From a checkpoint of a small transformer trained on Wikipedia.
Size: 8 layers, width 128, 8 heads of 32 (1 for keys and values), MLP 1024 tanh GELU, vocabulary 2892, 3.44M parameters.
Architecture: RMSNorm before each block, rotary positions.
Training: a variant of SOAP for these matrices, 156M tokens, 4761 steps.
Each number is 200 + 20 x the weight over the matrix's rms, rounded and kept within 0 to 999. Layers, rows and columns count from 0.

# layer 3 MLP up, 1024x128, rms 0.238, rows 783-837, columns 0-127
194,226,168,254,173,202,200,243,190,222,195,180,195,226,188,221,178,214,212,204,182,191,186,219,234,195,225,234,193,169,197,179,236,205,192,203,219,220,192,204,199,203,205,259,198,204,197,197,209,204,201,202,179,202,194,166,176,162,199,180,235,190,202,230,242,185,191,214,199,166,203,154,243,229,187,199,195,215,224,221,192,226,224,211,181,210,210,213,208,178,214,200,186,208,167,181,183,192,201,186,186,151,216,174,219,196,161,223,201,199,205,196,219,165,193,200,211,193,206,173,183,198,223,197,244,204,232,206
173,206,203,233,165,194,201,198,206,192,199,185,198,200,186,228,177,227,196,202,241,178,167,228,202,187,191,217,174,192,221,219,239,189,198,209,201,214,215,223,236,210,219,199,226,215,200,174,219,181,183,168,204,213,162,198,209,208,190,184,190,196,203,184,189,207,202,214,196,214,157,185,233,202,203,191,206,233,202,180,186,208,175,190,211,220,199,189,194,192,185,215,197,212,176,244,197,183,191,198,201,214,225,209,215,169,213,192,238,212,211,217,203,178,216,206,198,195,191,212,239,149,165,198,183,185,183,197
171,183,210,178,171,187,202,217,190,205,186,224,215,195,213,154,207,163,188,199,185,183,211,205,185,157,185,223,229,194,181,198,210,212,222,209,204,208,233,208,223,143,228,162,202,207,217,195,186,206,201,147,217,200,209,229,193,210,185,207,209,177,215,225,221,176,188,211,202,182,175,203,181,186,193,173,207,192,202,195,209,180,217,182,208,207,183,187,190,186,203,195,230,166,210,169,195,184,205,218,233,210,192,177,177,188,183,243,201,196,198,189,209,171,201,186,175,223,233,186,194,194,247,183,189,174,200,194
214,198,193,219,194,226,228,212,167,222,214,206,223,188,185,172,145,214,205,220,248,213,207,196,209,185,221,211,173,186,207,213,233,187,214,194,213,178,208,224,227,228,178,189,175,201,199,189,190,210,214,171,225,233,200,223,192,209,204,230,229,202,209,215,170,207,172,201,199,204,128,195,189,159,198,196,204,221,213,191,223,219,179,191,227,213,167,178,221,189,189,177,196,202,211,171,195,179,188,206,241,211,237,195,195,213,187,206,164,189,190,208,188,182,209,202,179,194,206,191,177,206,204,199,203,200,202,204
174,208,202,198,204,188,212,211,188,209,229,202,176,229,213,194,209,198,182,198,231,195,199,185,196,181,188,223,191,201,162,218,206,216,200,208,221,222,251,235,226,210,219,195,211,181,201,208,132,193,203,202,211,195,194,195,213,208,211,229,212,192,182,186,169,219,209,204,248,179,200,205,234,212,193,207,219,189,217,209,187,227,170,227,215,200,183,209,196,212,215,201,195,200,212,210,227,193,188,206,241,177,141,202,202,228,218,229,216,196,173,159,178,209,224,210,188,175,200,196,203,186,194,190,203,216,210,194
196,193,185,219,211,214,179,188,213,194,197,197,211,190,229,186,190,224,209,202,200,215,210,178,221,174,143,202,188,202,201,164,218,183,208,203,224,231,216,230,191,174,169,190,194,201,256,215,229,200,194,203,223,220,195,174,191,178,200,162,211,182,192,206,217,218,209,201,204,182,177,181,200,202,216,211,161,220,194,179,214,207,177,186,207,213,218,180,228,216,196,226,195,186,213,209,229,194,211,197,197,208,204,201,158,214,231,186,173,198,226,173,190,231,233,224,189,198,169,216,188,181,199,219,215,229,203,169
204,182,215,206,209,208,234,206,241,181,216,219,201,184,203,207,205,243,220,144,209,207,199,196,250,195,153,200,223,169,178,208,211,211,190,208,196,200,206,197,229,174,211,186,180,184,203,214,209,215,191,205,187,184,199,191,250,181,203,227,230,212,217,207,213,229,186,132,154,203,182,209,203,176,219,192,184,234,173,235,189,224,205,213,206,209,206,193,251,192,203,205,218,188,188,181,194,211,191,201,174,201,200,192,207,216,202,194,215,222,182,174,186,184,239,207,210,189,246,198,204,179,179,214,192,176,197,177
202,194,209,222,196,218,183,218,213,175,195,173,193,219,231,198,171,202,186,198,205,208,227,179,212,158,192,215,212,218,188,208,207,245,198,172,224,194,183,238,209,212,234,179,202,205,212,196,181,213,183,214,229,181,204,197,208,211,203,196,207,165,240,187,191,217,198,234,207,181,211,219,219,241,244,199,211,203,226,218,159,203,196,154,211,200,238,220,199,191,196,221,188,194,199,188,203,209,174,192,220,197,229,186,215,211,165,192,225,242,190,196,242,192,213,199,230,191,195,231,226,223,204,209,155,186,178,197
216,185,186,192,192,187,207,244,204,190,218,211,218,181,183,180,162,153,198,224,170,208,204,243,179,198,205,196,219,195,196,238,175,195,198,228,205,217,182,231,220,184,179,185,167,218,232,197,172,201,187,168,203,223,191,217,205,182,164,192,213,186,216,218,203,240,195,204,160,206,214,204,170,236,199,185,202,194,227,187,191,215,199,222,198,168,204,151,203,214,208,150,210,197,195,204,194,231,174,204,213,191,177,206,221,179,236,204,206,212,175,204,220,214,201,209,168,158,206,220,196,215,197,227,200,187,197,177
201,192,203,190,166,212,184,230,185,174,217,192,207,221,211,178,198,194,234,231,208,189,196,207,195,187,217,193,173,190,228,199,198,201,215,193,243,212,193,200,236,185,172,207,170,177,232,188,201,206,206,181,171,221,123,210,197,211,181,215,233,182,188,219,247,215,191,172,203,222,195,201,216,202,207,203,188,228,168,223,203,231,226,207,250,232,202,216,208,164,170,203,232,180,235,196,199,197,205,215,217,212,197,213,203,203,215,197,199,207,183,176,166,222,168,219,198,208,216,181,175,193,195,175,201,251,185,161
187,211,220,183,176,221,206,227,217,189,212,245,267,216,194,205,229,188,232,207,171,237,196,222,203,210,191,203,188,211,176,177,214,192,222,192,186,204,181,180,246,222,187,171,183,177,203,182,204,212,185,186,206,193,187,188,197,192,207,202,203,242,186,171,240,183,221,247,189,212,208,201,193,196,193,186,208,208,193,225,225,204,171,179,186,200,191,179,198,164,212,167,221,184,208,186,180,187,189,208,182,195,199,193,212,204,192,210,183,199,207,191,180,196,199,193,139,249,204,176,213,206,208,167,192,205,196,208
165,163,192,195,220,168,221,221,163,170,204,198,212,189,188,209,173,158,230,236,214,227,196,166,210,177,183,192,194,243,201,217,224,213,198,175,185,194,214,228,211,180,186,200,226,167,195,177,177,201,177,189,237,219,200,202,196,194,182,216,207,201,197,221,180,186,201,189,184,204,225,196,200,183,214,174,213,189,205,247,227,233,194,237,181,216,261,222,240,170,192,209,199,217,227,207,231,197,209,229,199,233,255,220,193,200,205,215,199,220,211,182,233,161,224,216,208,195,232,198,185,203,208,187,212,195,160,202
196,170,205,185,163,222,173,200,197,186,175,178,190,224,184,200,256,190,186,214,219,156,195,154,202,216,189,214,239,183,193,221,193,221,184,235,178,177,191,191,189,227,202,182,199,161,176,206,220,203,192,173,188,187,187,186,179,157,160,193,218,163,222,155,191,205,172,219,215,210,224,196,224,201,203,173,170,166,241,222,201,181,223,192,191,200,215,210,173,196,206,185,178,216,193,226,236,207,207,236,205,177,204,191,187,213,225,211,210,213,182,214,189,182,202,210,163,156,182,196,188,207,193,219,201,205,191,187
173,164,238,205,214,221,204,223,214,189,227,224,197,174,164,213,232,222,209,210,232,219,213,179,228,219,187,189,183,194,201,209,178,203,209,263,208,171,234,161,183,190,160,188,166,197,237,194,215,220,220,191,213,188,174,220,196,176,193,183,256,200,203,187,171,228,192,196,223,205,209,191,224,189,185,217,189,186,209,196,192,198,221,179,174,204,213,231,187,185,244,217,173,215,175,229,192,213,223,221,177,182,177,203,200,216,196,174,209,236,187,201,197,229,222,180,247,190,166,161,202,184,213,226,213,214,154,195
184,205,199,204,173,200,196,189,183,196,197,205,213,208,204,200,173,207,195,179,191,199,202,198,185,180,200,184,212,199,193,219,211,212,185,215,218,199,206,206,210,202,203,200,208,204,209,224,214,204,208,227,210,214,204,162,233,237,185,182,195,174,182,201,190,169,191,186,215,189,209,200,211,195,215,198,201,200,201,156,215,166,186,238,215,190,203,181,235,173,182,213,221,214,231,194,181,160,210,199,187,184,177,215,197,206,184,191,202,200,223,168,215,185,209,220,182,231,200,220,204,217,204,215,241,200,239,196
252,202,205,197,166,203,175,199,186,176,191,181,167,230,197,216,183,157,157,216,160,195,227,250,192,204,176,209,216,169,155,213,190,189,211,224,177,176,182,201,216,228,204,203,182,203,252,209,180,195,210,188,163,211,229,194,201,188,230,212,187,176,205,180,140,231,207,160,168,231,153,193,183,211,209,177,182,212,211,206,210,177,215,227,178,255,257,193,243,204,198,167,234,194,224,184,208,185,210,228,195,177,216,176,204,229,203,202,152,225,211,175,191,204,183,223,205,247,173,192,198,202,214,206,219,179,225,202
196,220,173,202,212,201,208,215,200,210,236,203,214,193,238,220,193,248,193,209,235,222,193,216,169,189,191,225,207,203,188,208,171,179,197,210,180,226,207,205,174,186,203,199,229,207,201,204,219,183,163,239,234,170,212,196,209,185,202,221,181,173,178,223,194,220,186,179,262,165,184,157,214,188,179,192,204,201,167,208,208,178,207,196,174,209,191,186,219,180,199,182,208,206,201,254,244,196,202,248,191,206,206,203,178,196,184,190,217,252,176,170,208,178,215,182,198,222,229,202,210,226,161,228,174,193,207,193
179,193,209,212,203,201,167,209,207,179,206,177,170,201,204,233,162,200,212,163,229,204,169,172,224,199,212,204,196,219,193,208,193,187,232,193,196,193,206,230,200,199,187,190,207,186,201,183,202,234,240,230,179,203,244,164,202,172,196,201,182,202,192,194,230,190,195,169,191,174,225,196,199,214,197,198,201,183,197,185,181,198,195,201,213,188,192,190,192,199,217,177,181,196,216,215,167,201,192,201,188,214,193,205,176,206,192,196,194,219,200,230,174,176,194,243,196,194,175,206,225,225,199,165,230,201,192,215
203,204,230,193,204,214,224,172,186,194,195,199,218,186,184,243,198,216,204,223,178,191,201,171,176,190,218,165,163,175,172,214,190,200,190,189,175,234,238,224,179,190,175,205,209,223,192,217,217,201,172,183,171,208,182,229,210,235,203,196,183,195,216,185,226,194,191,230,183,227,197,170,210,194,212,162,197,245,194,176,191,203,194,197,210,186,187,229,238,184,201,207,170,214,192,188,216,207,209,221,179,183,255,186,171,222,221,187,176,232,187,173,220,205,202,204,188,213,183,227,197,211,211,212,216,193,217,166
230,181,176,205,182,170,224,192,187,217,188,203,186,186,189,181,252,220,229,202,202,202,231,225,209,218,205,172,222,190,190,174,194,201,204,224,200,226,222,182,157,179,213,235,193,207,189,187,222,196,163,230,250,192,177,183,200,222,205,198,189,205,206,205,223,198,222,196,199,169,198,220,197,227,208,205,226,205,206,197,165,207,214,174,179,194,198,181,193,196,187,203,198,197,192,199,206,199,208,221,233,185,203,204,188,190,216,227,204,174,213,223,161,218,212,217,198,185,220,189,168,180,169,230,199,208,234,200
192,211,210,229,227,210,210,208,197,191,213,246,201,221,205,191,239,193,178,200,199,168,172,208,195,196,195,192,187,199,175,200,205,241,179,211,189,194,212,205,206,191,208,209,196,205,210,179,172,223,213,170,193,203,206,199,189,198,211,192,188,223,194,196,225,191,183,208,207,192,204,177,202,180,179,196,198,165,215,222,209,189,220,212,216,194,209,160,199,196,187,219,209,168,204,170,217,182,200,230,195,196,211,207,218,196,194,217,209,187,212,218,215,208,219,212,225,183,194,214,222,172,193,186,211,195,151,222
241,181,199,181,208,209,187,216,222,198,217,187,235,237,230,192,186,251,205,156,171,221,207,245,186,203,191,161,187,179,219,182,178,161,233,194,232,214,194,189,198,200,195,191,196,218,235,211,193,156,208,172,191,234,225,187,183,188,212,192,159,201,199,206,205,206,195,184,229,219,196,178,178,190,225,190,194,197,198,179,198,211,179,204,165,188,194,219,223,186,234,180,214,194,210,184,166,206,150,228,150,180,186,209,225,168,192,194,156,154,184,154,196,179,224,166,207,192,189,190,225,191,200,210,234,175,200,215
186,231,216,231,165,184,214,229,203,185,221,221,211,213,179,186,171,198,219,182,212,208,177,229,220,197,200,235,235,212,159,187,198,214,216,240,214,215,208,200,200,204,220,217,170,200,192,240,209,172,183,240,213,214,243,216,245,179,202,211,179,226,195,160,224,209,167,188,199,174,240,172,192,247,212,226,176,211,178,198,182,202,214,212,175,206,189,238,210,171,196,192,171,210,223,201,228,203,211,214,211,197,171,205,183,183,181,190,208,204,208,202,204,221,242,181,224,219,182,206,194,197,177,240,193,233,206,179
186,147,202,202,192,188,193,231,210,201,201,198,166,204,229,194,211,198,193,220,235,218,191,193,213,207,157,164,256,182,214,202,237,229,159,163,215,218,202,206,219,194,191,176,233,204,223,187,182,221,168,242,182,199,215,229,202,215,203,203,181,181,194,257,191,191,193,230,195,190,199,194,223,165,179,226,216,168,204,204,188,222,212,166,205,188,191,203,203,206,223,187,203,154,188,212,198,189,190,198,203,200,172,204,211,199,167,188,195,209,215,174,197,208,215,158,191,199,221,217,200,220,192,210,169,165,188,201
182,216,199,213,204,196,223,215,241,175,189,212,213,186,210,202,188,195,241,216,190,193,201,206,209,208,215,219,160,175,180,223,245,175,187,230,219,174,207,223,235,200,215,234,184,208,198,211,165,227,213,187,234,199,209,204,159,220,219,191,221,199,202,171,215,248,180,209,214,170,193,215,216,207,197,213,187,193,207,182,191,182,186,174,224,209,234,207,211,173,226,170,195,228,165,211,183,205,219,206,220,184,222,203,179,199,183,199,188,197,183,218,207,227,194,220,202,171,197,206,230,178,230,187,230,213,213,202
189,168,187,189,215,215,204,216,215,192,219,210,182,179,189,199,186,225,228,190,201,198,193,164,198,199,201,195,221,215,213,189,184,196,214,215,202,188,238,215,193,196,171,182,216,190,196,206,218,196,203,193,211,203,191,188,184,193,196,190,196,205,213,238,239,184,224,213,212,211,201,179,230,220,166,208,195,228,205,196,212,181,203,177,183,203,233,194,179,192,197,173,179,208,213,215,176,198,183,184,216,221,185,251,218,211,225,189,226,165,208,186,203,201,212,203,176,177,148,180,208,168,179,176,198,222,204,189
215,226,222,229,215,179,193,224,188,178,221,174,216,213,165,239,200,202,193,194,202,238,176,191,160,221,203,194,197,200,204,174,190,203,204,217,171,226,192,169,156,213,174,217,225,194,220,187,203,218,202,191,179,167,199,217,200,189,219,173,182,201,185,176,188,201,165,213,189,192,196,194,259,162,198,206,174,202,208,191,209,204,229,222,182,176,179,193,163,180,181,195,201,220,176,219,228,227,196,191,197,241,210,182,217,200,181,183,220,230,226,217,186,204,218,184,179,186,186,198,198,212,219,215,197,189,193,187
173,182,200,207,226,174,213,192,221,219,224,180,194,160,192,186,194,222,243,214,235,189,205,194,223,211,191,203,177,215,188,194,194,226,205,199,194,229,157,214,219,173,184,198,215,150,199,208,166,230,201,191,208,199,184,173,196,202,198,153,176,211,191,196,266,182,209,171,206,183,203,200,230,208,193,170,202,200,221,217,183,202,224,210,225,225,234,172,200,222,216,222,181,176,193,255,212,225,177,180,231,181,176,179,209,184,234,223,202,212,193,163,213,223,204,249,184,188,214,203,209,244,154,186,210,184,199,214
203,169,175,186,200,213,180,205,175,213,208,218,219,188,195,145,204,222,191,217,208,203,192,231,194,195,208,215,220,216,177,199,195,239,219,191,200,219,222,208,234,184,231,227,229,212,185,218,235,210,212,181,183,209,217,173,184,218,226,207,219,234,213,182,217,200,189,192,208,164,215,186,209,158,182,180,190,241,224,198,215,193,192,182,203,196,182,166,175,197,217,173,146,218,180,203,204,197,212,217,240,202,182,219,190,190,203,175,183,200,172,218,179,203,187,199,189,194,175,190,175,200,203,202,224,208,191,165
193,196,180,175,214,167,201,217,167,192,201,219,182,163,195,237,229,227,191,206,201,195,206,222,211,213,197,218,230,209,199,190,207,208,223,173,200,202,196,184,195,191,200,208,184,190,191,226,172,197,196,217,211,215,204,197,173,164,200,203,221,184,176,203,205,231,209,207,189,192,172,224,199,229,218,195,221,208,239,199,198,241,200,203,177,183,162,194,186,227,231,174,187,205,188,179,194,224,219,225,208,198,189,203,171,159,215,210,151,190,200,200,185,236,187,213,215,148,202,205,214,205,220,201,201,176,194,199
194,201,208,202,216,205,174,238,193,171,197,199,184,222,177,189,166,219,215,184,178,195,193,210,186,190,190,199,176,210,192,210,175,210,195,155,206,199,195,183,216,207,226,234,186,220,203,217,208,210,256,228,206,178,227,164,185,211,190,151,188,219,221,180,216,190,184,202,202,182,218,194,215,193,176,185,209,220,181,225,206,202,187,167,215,169,167,217,174,228,221,201,155,188,205,183,217,190,210,193,194,188,223,162,148,218,213,199,184,209,217,213,153,191,211,205,198,194,194,191,191,197,199,200,182,239,197,194
208,209,195,196,154,212,199,179,195,182,176,200,187,208,177,188,211,228,204,224,177,192,231,171,205,196,173,180,197,227,212,169,214,216,194,201,186,240,179,242,185,156,218,245,217,218,202,212,209,181,200,205,157,218,183,196,215,188,217,213,213,194,192,168,175,204,220,228,159,211,187,176,179,189,213,190,206,195,211,198,216,177,207,199,228,166,228,212,205,213,196,205,212,207,227,205,211,178,201,171,182,189,205,197,206,208,203,206,208,187,216,168,200,216,186,206,239,189,194,192,188,194,200,213,185,211,198,245
178,176,214,159,190,197,201,161,197,219,201,209,229,238,231,230,181,210,223,223,196,162,184,192,217,217,191,224,212,189,197,204,200,231,209,229,182,203,206,185,213,183,176,188,231,194,210,217,198,182,166,187,179,197,216,202,201,185,187,245,196,161,197,164,180,188,176,163,172,179,179,210,154,200,210,174,215,230,221,242,182,184,240,207,205,164,190,189,219,176,173,221,208,170,209,191,157,225,238,190,233,202,224,187,164,218,209,152,199,209,229,205,165,194,217,192,181,186,171,167,210,166,231,220,197,210,218,221
209,224,228,225,174,182,200,207,207,174,195,208,194,192,204,206,223,199,197,216,198,179,191,192,199,213,207,191,196,201,188,241,220,187,166,194,195,151,182,186,183,183,216,209,209,194,177,228,200,159,195,188,215,188,207,180,179,170,174,192,194,214,210,205,209,199,183,246,223,194,218,207,209,194,192,172,217,207,170,217,206,203,241,170,195,224,163,181,186,175,219,208,200,189,192,190,196,199,181,183,181,230,169,176,181,214,199,210,225,197,170,191,176,215,179,204,212,213,188,221,181,226,183,231,204,206,208,193
231,240,215,212,203,236,174,194,198,204,184,162,231,183,230,175,189,184,199,160,208,207,193,151,281,180,170,217,208,176,219,239,193,187,181,225,231,193,184,206,184,165,204,232,207,175,195,219,157,159,202,203,204,225,202,208,203,217,163,217,210,188,217,195,219,185,209,222,216,178,199,168,187,195,172,167,204,207,180,174,202,207,229,177,203,244,184,151,195,168,216,171,185,206,223,181,194,239,222,203,205,206,251,180,155,207,204,171,181,205,198,170,190,180,220,184,174,151,200,164,169,196,193,153,176,185,175,159
173,207,158,165,199,197,225,179,193,213,172,199,174,188,201,210,224,190,227,166,170,189,202,211,222,193,175,180,197,206,170,195,220,191,212,181,221,192,247,164,177,188,192,224,181,203,191,212,181,245,213,201,192,182,194,193,205,210,215,177,201,177,173,201,203,203,182,196,223,199,188,191,199,237,187,201,204,177,215,201,174,198,208,196,202,257,197,200,201,173,215,192,175,206,201,178,204,188,210,177,183,188,215,221,189,222,209,198,181,201,226,168,203,246,210,219,177,192,202,185,203,202,202,177,211,182,170,184
193,190,200,214,189,157,247,203,216,179,191,189,209,216,185,177,198,201,189,210,191,192,204,166,214,196,226,187,193,205,209,178,200,197,214,191,220,200,180,224,219,202,197,172,168,189,214,206,198,207,154,197,196,225,150,207,186,173,213,223,182,241,201,196,207,190,212,181,195,220,153,185,196,200,225,178,190,196,190,201,224,208,165,206,174,188,194,176,215,195,186,171,199,205,209,163,186,188,179,236,190,206,236,210,190,220,209,195,269,186,177,213,186,180,205,200,199,195,211,191,179,187,193,190,213,189,189,201
225,194,201,206,196,211,193,245,198,177,203,218,203,191,182,198,197,218,196,183,206,219,217,175,193,193,233,253,215,164,171,241,213,191,185,191,199,193,213,181,228,212,223,210,190,193,193,167,203,229,177,212,271,185,229,209,183,212,208,184,215,192,166,222,232,189,229,188,238,187,203,228,183,216,217,208,211,198,219,178,176,183,205,220,253,179,177,181,168,181,188,216,203,191,200,181,208,224,192,202,211,226,165,200,236,167,207,211,193,250,212,169,182,204,221,209,227,220,219,208,194,183,222,211,190,200,191,168
184,197,198,197,192,212,211,195,193,207,212,195,205,171,209,242,212,188,218,192,206,218,209,222,185,195,203,171,189,194,237,203,225,177,188,203,207,217,196,210,166,205,216,209,222,178,217,190,219,188,188,189,214,195,195,156,190,192,202,153,216,232,162,185,223,221,210,200,208,230,198,222,247,213,234,196,208,200,185,223,175,180,195,173,182,203,213,210,208,217,181,188,189,190,217,203,188,213,219,180,197,222,148,213,212,191,188,190,193,218,208,171,176,201,243,200,183,184,195,216,204,225,183,251,204,174,202,198
196,186,212,224,213,219,172,236,212,208,227,228,161,189,196,195,166,222,166,160,216,193,235,185,180,175,160,194,201,194,212,195,192,222,187,203,190,176,217,228,179,233,190,221,176,186,211,203,214,208,198,229,201,207,209,241,192,228,192,156,165,196,183,245,223,222,182,243,210,207,207,194,179,217,183,232,214,208,170,181,211,193,232,174,173,221,194,215,177,171,241,200,220,203,236,213,191,199,199,175,169,211,186,212,180,236,186,216,194,202,228,226,219,186,170,171,214,222,193,192,188,220,212,213,208,231,216,206
199,187,239,209,204,224,181,186,191,219,212,188,180,197,191,193,202,192,229,191,188,175,192,196,180,168,178,198,198,208,217,213,164,215,214,181,176,204,193,162,181,218,214,182,163,202,231,191,197,203,178,202,229,205,181,207,211,193,181,224,194,199,145,202,221,188,181,209,166,183,225,194,238,193,178,210,190,210,192,188,187,197,224,198,226,209,219,212,203,192,200,221,218,229,215,215,195,194,192,166,211,191,194,195,199,191,173,213,187,179,217,184,207,229,203,197,176,189,193,228,194,193,188,185,215,188,179,198
201,196,203,193,204,163,219,177,205,202,171,210,202,208,230,207,154,182,180,191,248,224,222,170,198,156,168,209,203,198,175,221,171,210,179,233,184,195,229,190,202,204,176,167,163,166,186,224,202,191,161,217,197,184,214,233,227,207,173,178,201,183,209,201,203,189,169,235,237,196,195,196,221,210,194,202,234,204,198,191,206,220,162,204,187,170,204,238,197,174,179,175,190,209,197,183,210,226,254,204,218,181,217,234,190,243,236,178,171,222,227,179,222,202,203,185,223,222,219,191,216,216,201,180,227,193,197,191
221,218,195,157,215,194,207,163,226,213,168,173,196,219,196,190,223,201,184,191,216,184,178,183,217,185,197,193,178,244,184,204,192,186,192,205,225,185,209,188,189,224,200,231,156,239,143,177,183,226,241,194,205,189,192,197,187,175,190,179,206,226,193,200,183,220,216,169,200,221,194,163,188,206,192,171,196,186,199,191,221,199,178,206,202,193,231,169,196,180,246,207,211,194,209,187,173,175,204,204,227,199,200,225,202,213,194,205,199,192,218,197,171,218,223,229,189,232,182,209,191,203,200,189,181,201,195,214
181,203,233,180,190,201,171,190,194,147,204,205,207,202,177,177,179,186,207,187,150,204,197,185,221,194,196,217,228,185,216,215,212,200,162,161,194,208,193,198,210,212,183,189,181,191,198,182,256,205,218,212,182,227,159,179,179,258,200,203,170,196,196,210,207,191,212,170,207,221,205,199,192,214,208,202,201,168,211,214,214,184,201,212,177,218,269,212,226,202,225,200,201,197,193,197,194,197,229,197,206,197,180,211,191,194,191,228,199,240,210,229,196,187,159,193,222,192,197,201,200,207,189,188,189,213,171,234
210,218,196,218,241,235,176,205,212,222,213,200,227,250,244,194,192,213,235,195,233,206,171,224,192,186,185,231,201,208,191,201,191,210,185,213,198,232,193,200,211,215,196,200,177,189,231,218,190,196,203,171,188,198,198,217,198,192,240,207,208,217,150,174,224,199,175,216,186,217,198,195,227,199,229,206,171,223,207,200,222,191,235,204,194,205,217,207,179,165,230,249,204,216,170,218,247,227,194,217,162,163,219,201,198,218,192,196,216,185,191,171,178,218,195,211,248,197,221,208,178,191,257,225,216,177,220,230
211,226,189,233,176,171,235,196,197,195,199,201,193,160,202,203,218,204,218,209,211,192,203,203,201,207,214,177,229,195,186,177,194,220,214,180,183,221,219,182,194,207,209,189,221,198,188,194,162,197,180,206,236,201,211,176,178,158,240,198,221,152,207,231,206,235,192,206,220,194,186,186,183,207,204,208,198,208,217,168,210,175,200,214,200,232,205,210,197,190,211,185,211,210,198,193,207,190,213,181,194,214,232,184,166,203,206,228,214,215,198,200,203,206,202,197,228,230,262,200,211,208,230,185,160,167,169,201
206,222,260,175,211,155,196,208,220,194,246,185,183,194,191,214,199,203,179,193,182,227,204,204,208,227,238,145,198,197,196,209,208,196,220,206,221,196,190,201,215,212,176,202,204,204,240,209,182,210,218,202,197,207,188,204,199,211,193,184,122,220,220,194,188,184,168,176,193,228,202,194,183,230,204,148,234,197,164,257,202,220,177,202,200,237,174,229,170,189,201,176,203,169,206,190,220,205,226,211,216,249,225,149,169,176,174,200,200,200,216,185,193,230,198,180,190,192,207,169,216,215,187,183,210,213,209,203
226,209,200,202,169,212,187,198,180,202,201,181,196,231,189,192,154,195,184,208,227,188,174,202,214,232,231,173,202,198,208,157,241,211,196,144,218,209,220,195,205,240,199,213,160,212,159,212,233,197,200,214,208,205,209,210,196,205,180,235,193,228,216,192,173,190,199,215,214,185,158,202,181,212,187,162,207,188,190,204,226,202,222,198,193,231,161,201,150,185,213,190,206,202,184,164,201,182,217,166,229,202,216,213,196,192,163,191,196,198,198,221,188,218,209,190,184,165,183,170,154,200,218,175,224,207,196,188
246,171,212,197,177,179,218,204,176,184,200,220,182,198,197,179,220,170,187,206,168,206,187,192,180,242,206,209,171,224,207,188,202,200,172,189,227,195,201,184,228,215,191,208,192,216,240,194,229,216,189,146,195,201,204,202,204,183,196,231,188,208,206,204,181,174,198,196,222,206,200,199,198,171,175,181,219,187,173,224,186,183,195,187,206,219,222,211,202,205,213,191,212,225,186,205,204,164,185,176,175,190,193,192,179,224,193,171,190,222,187,191,168,194,207,236,200,194,229,197,203,139,171,174,185,153,191,223
184,193,230,229,224,181,188,209,202,204,218,193,194,218,193,219,186,219,197,193,199,223,261,204,178,194,244,219,233,158,222,241,195,198,189,209,191,248,200,213,197,194,165,201,202,198,240,207,225,163,216,209,198,227,213,202,212,174,222,158,212,176,195,211,193,192,176,196,227,222,141,189,231,206,187,200,163,184,211,193,167,184,199,220,224,196,203,185,190,212,186,197,192,236,223,211,198,198,185,186,216,224,205,195,222,201,214,185,226,192,203,180,169,187,206,188,224,202,178,218,193,180,201,223,203,204,223,223
186,190,198,184,222,196,151,166,210,241,233,239,181,206,242,196,181,238,238,195,202,228,209,208,193,223,135,209,220,187,212,186,167,180,198,211,198,187,202,203,187,203,218,232,200,183,206,202,177,193,198,215,216,231,157,210,192,209,197,201,191,226,183,205,199,215,186,191,209,162,207,206,207,213,166,185,221,219,220,192,252,192,215,190,213,165,204,198,242,167,204,172,191,217,192,168,174,191,206,186,194,216,220,189,171,218,200,202,201,195,214,240,205,221,209,174,171,197,212,173,206,184,225,210,194,188,202,209
221,216,212,199,198,190,219,203,180,196,170,188,208,221,204,202,229,222,198,167,196,179,170,193,217,184,202,194,222,203,174,220,216,215,189,196,198,191,225,214,184,250,231,162,196,191,201,230,189,216,176,211,228,166,231,233,201,230,216,218,209,193,190,225,179,247,199,200,210,260,184,183,204,166,199,181,213,208,205,200,190,226,225,243,208,199,204,207,207,192,208,214,200,202,182,196,183,236,191,228,201,197,203,206,197,174,204,197,221,191,185,189,207,188,229,226,156,191,162,211,213,184,226,187,201,281,209,178
175,176,211,200,210,201,224,263,204,229,174,178,196,141,221,176,201,171,202,221,159,206,217,239,195,208,207,224,194,185,177,185,230,177,220,208,178,188,184,211,179,196,208,184,200,220,188,166,165,182,177,235,198,181,233,157,214,168,205,145,201,201,204,186,170,223,245,233,208,194,203,146,204,212,215,234,204,171,168,182,212,189,187,172,183,226,203,202,192,213,211,198,200,169,190,194,180,193,163,191,199,211,220,166,214,213,177,210,205,181,235,174,197,203,193,195,194,223,194,249,217,223,202,184,182,221,215,147
201,169,199,217,188,222,192,222,178,216,240,206,234,179,199,192,185,211,209,191,192,172,180,206,210,215,185,212,211,179,203,189,173,219,191,168,191,220,223,183,245,189,215,220,190,170,168,208,193,204,203,230,207,200,190,185,178,159,196,193,162,199,198,221,216,211,214,196,216,172,212,222,208,188,201,200,240,192,195,182,195,158,170,181,213,170,168,194,187,186,226,200,238,196,219,222,180,216,240,231,174,189,161,191,201,199,225,223,186,203,192,213,209,171,210,228,214,212,212,239,219,220,229,177,158,207,186,221
203,182,199,205,200,204,218,228,184,179,195,206,192,169,209,204,195,216,188,203,221,192,194,218,185,209,199,188,237,188,184,192,179,209,191,219,183,192,207,191,241,193,180,229,204,184,184,218,170,197,201,207,215,215,229,170,212,187,214,193,229,197,237,208,226,146,195,177,227,192,228,184,208,202,205,201,180,205,194,163,201,210,197,217,185,189,173,201,165,205,175,202,190,191,179,174,191,177,227,179,202,194,199,195,186,217,177,196,180,192,205,184,199,229,212,198,209,211,211,211,201,171,186,200,234,199,223,184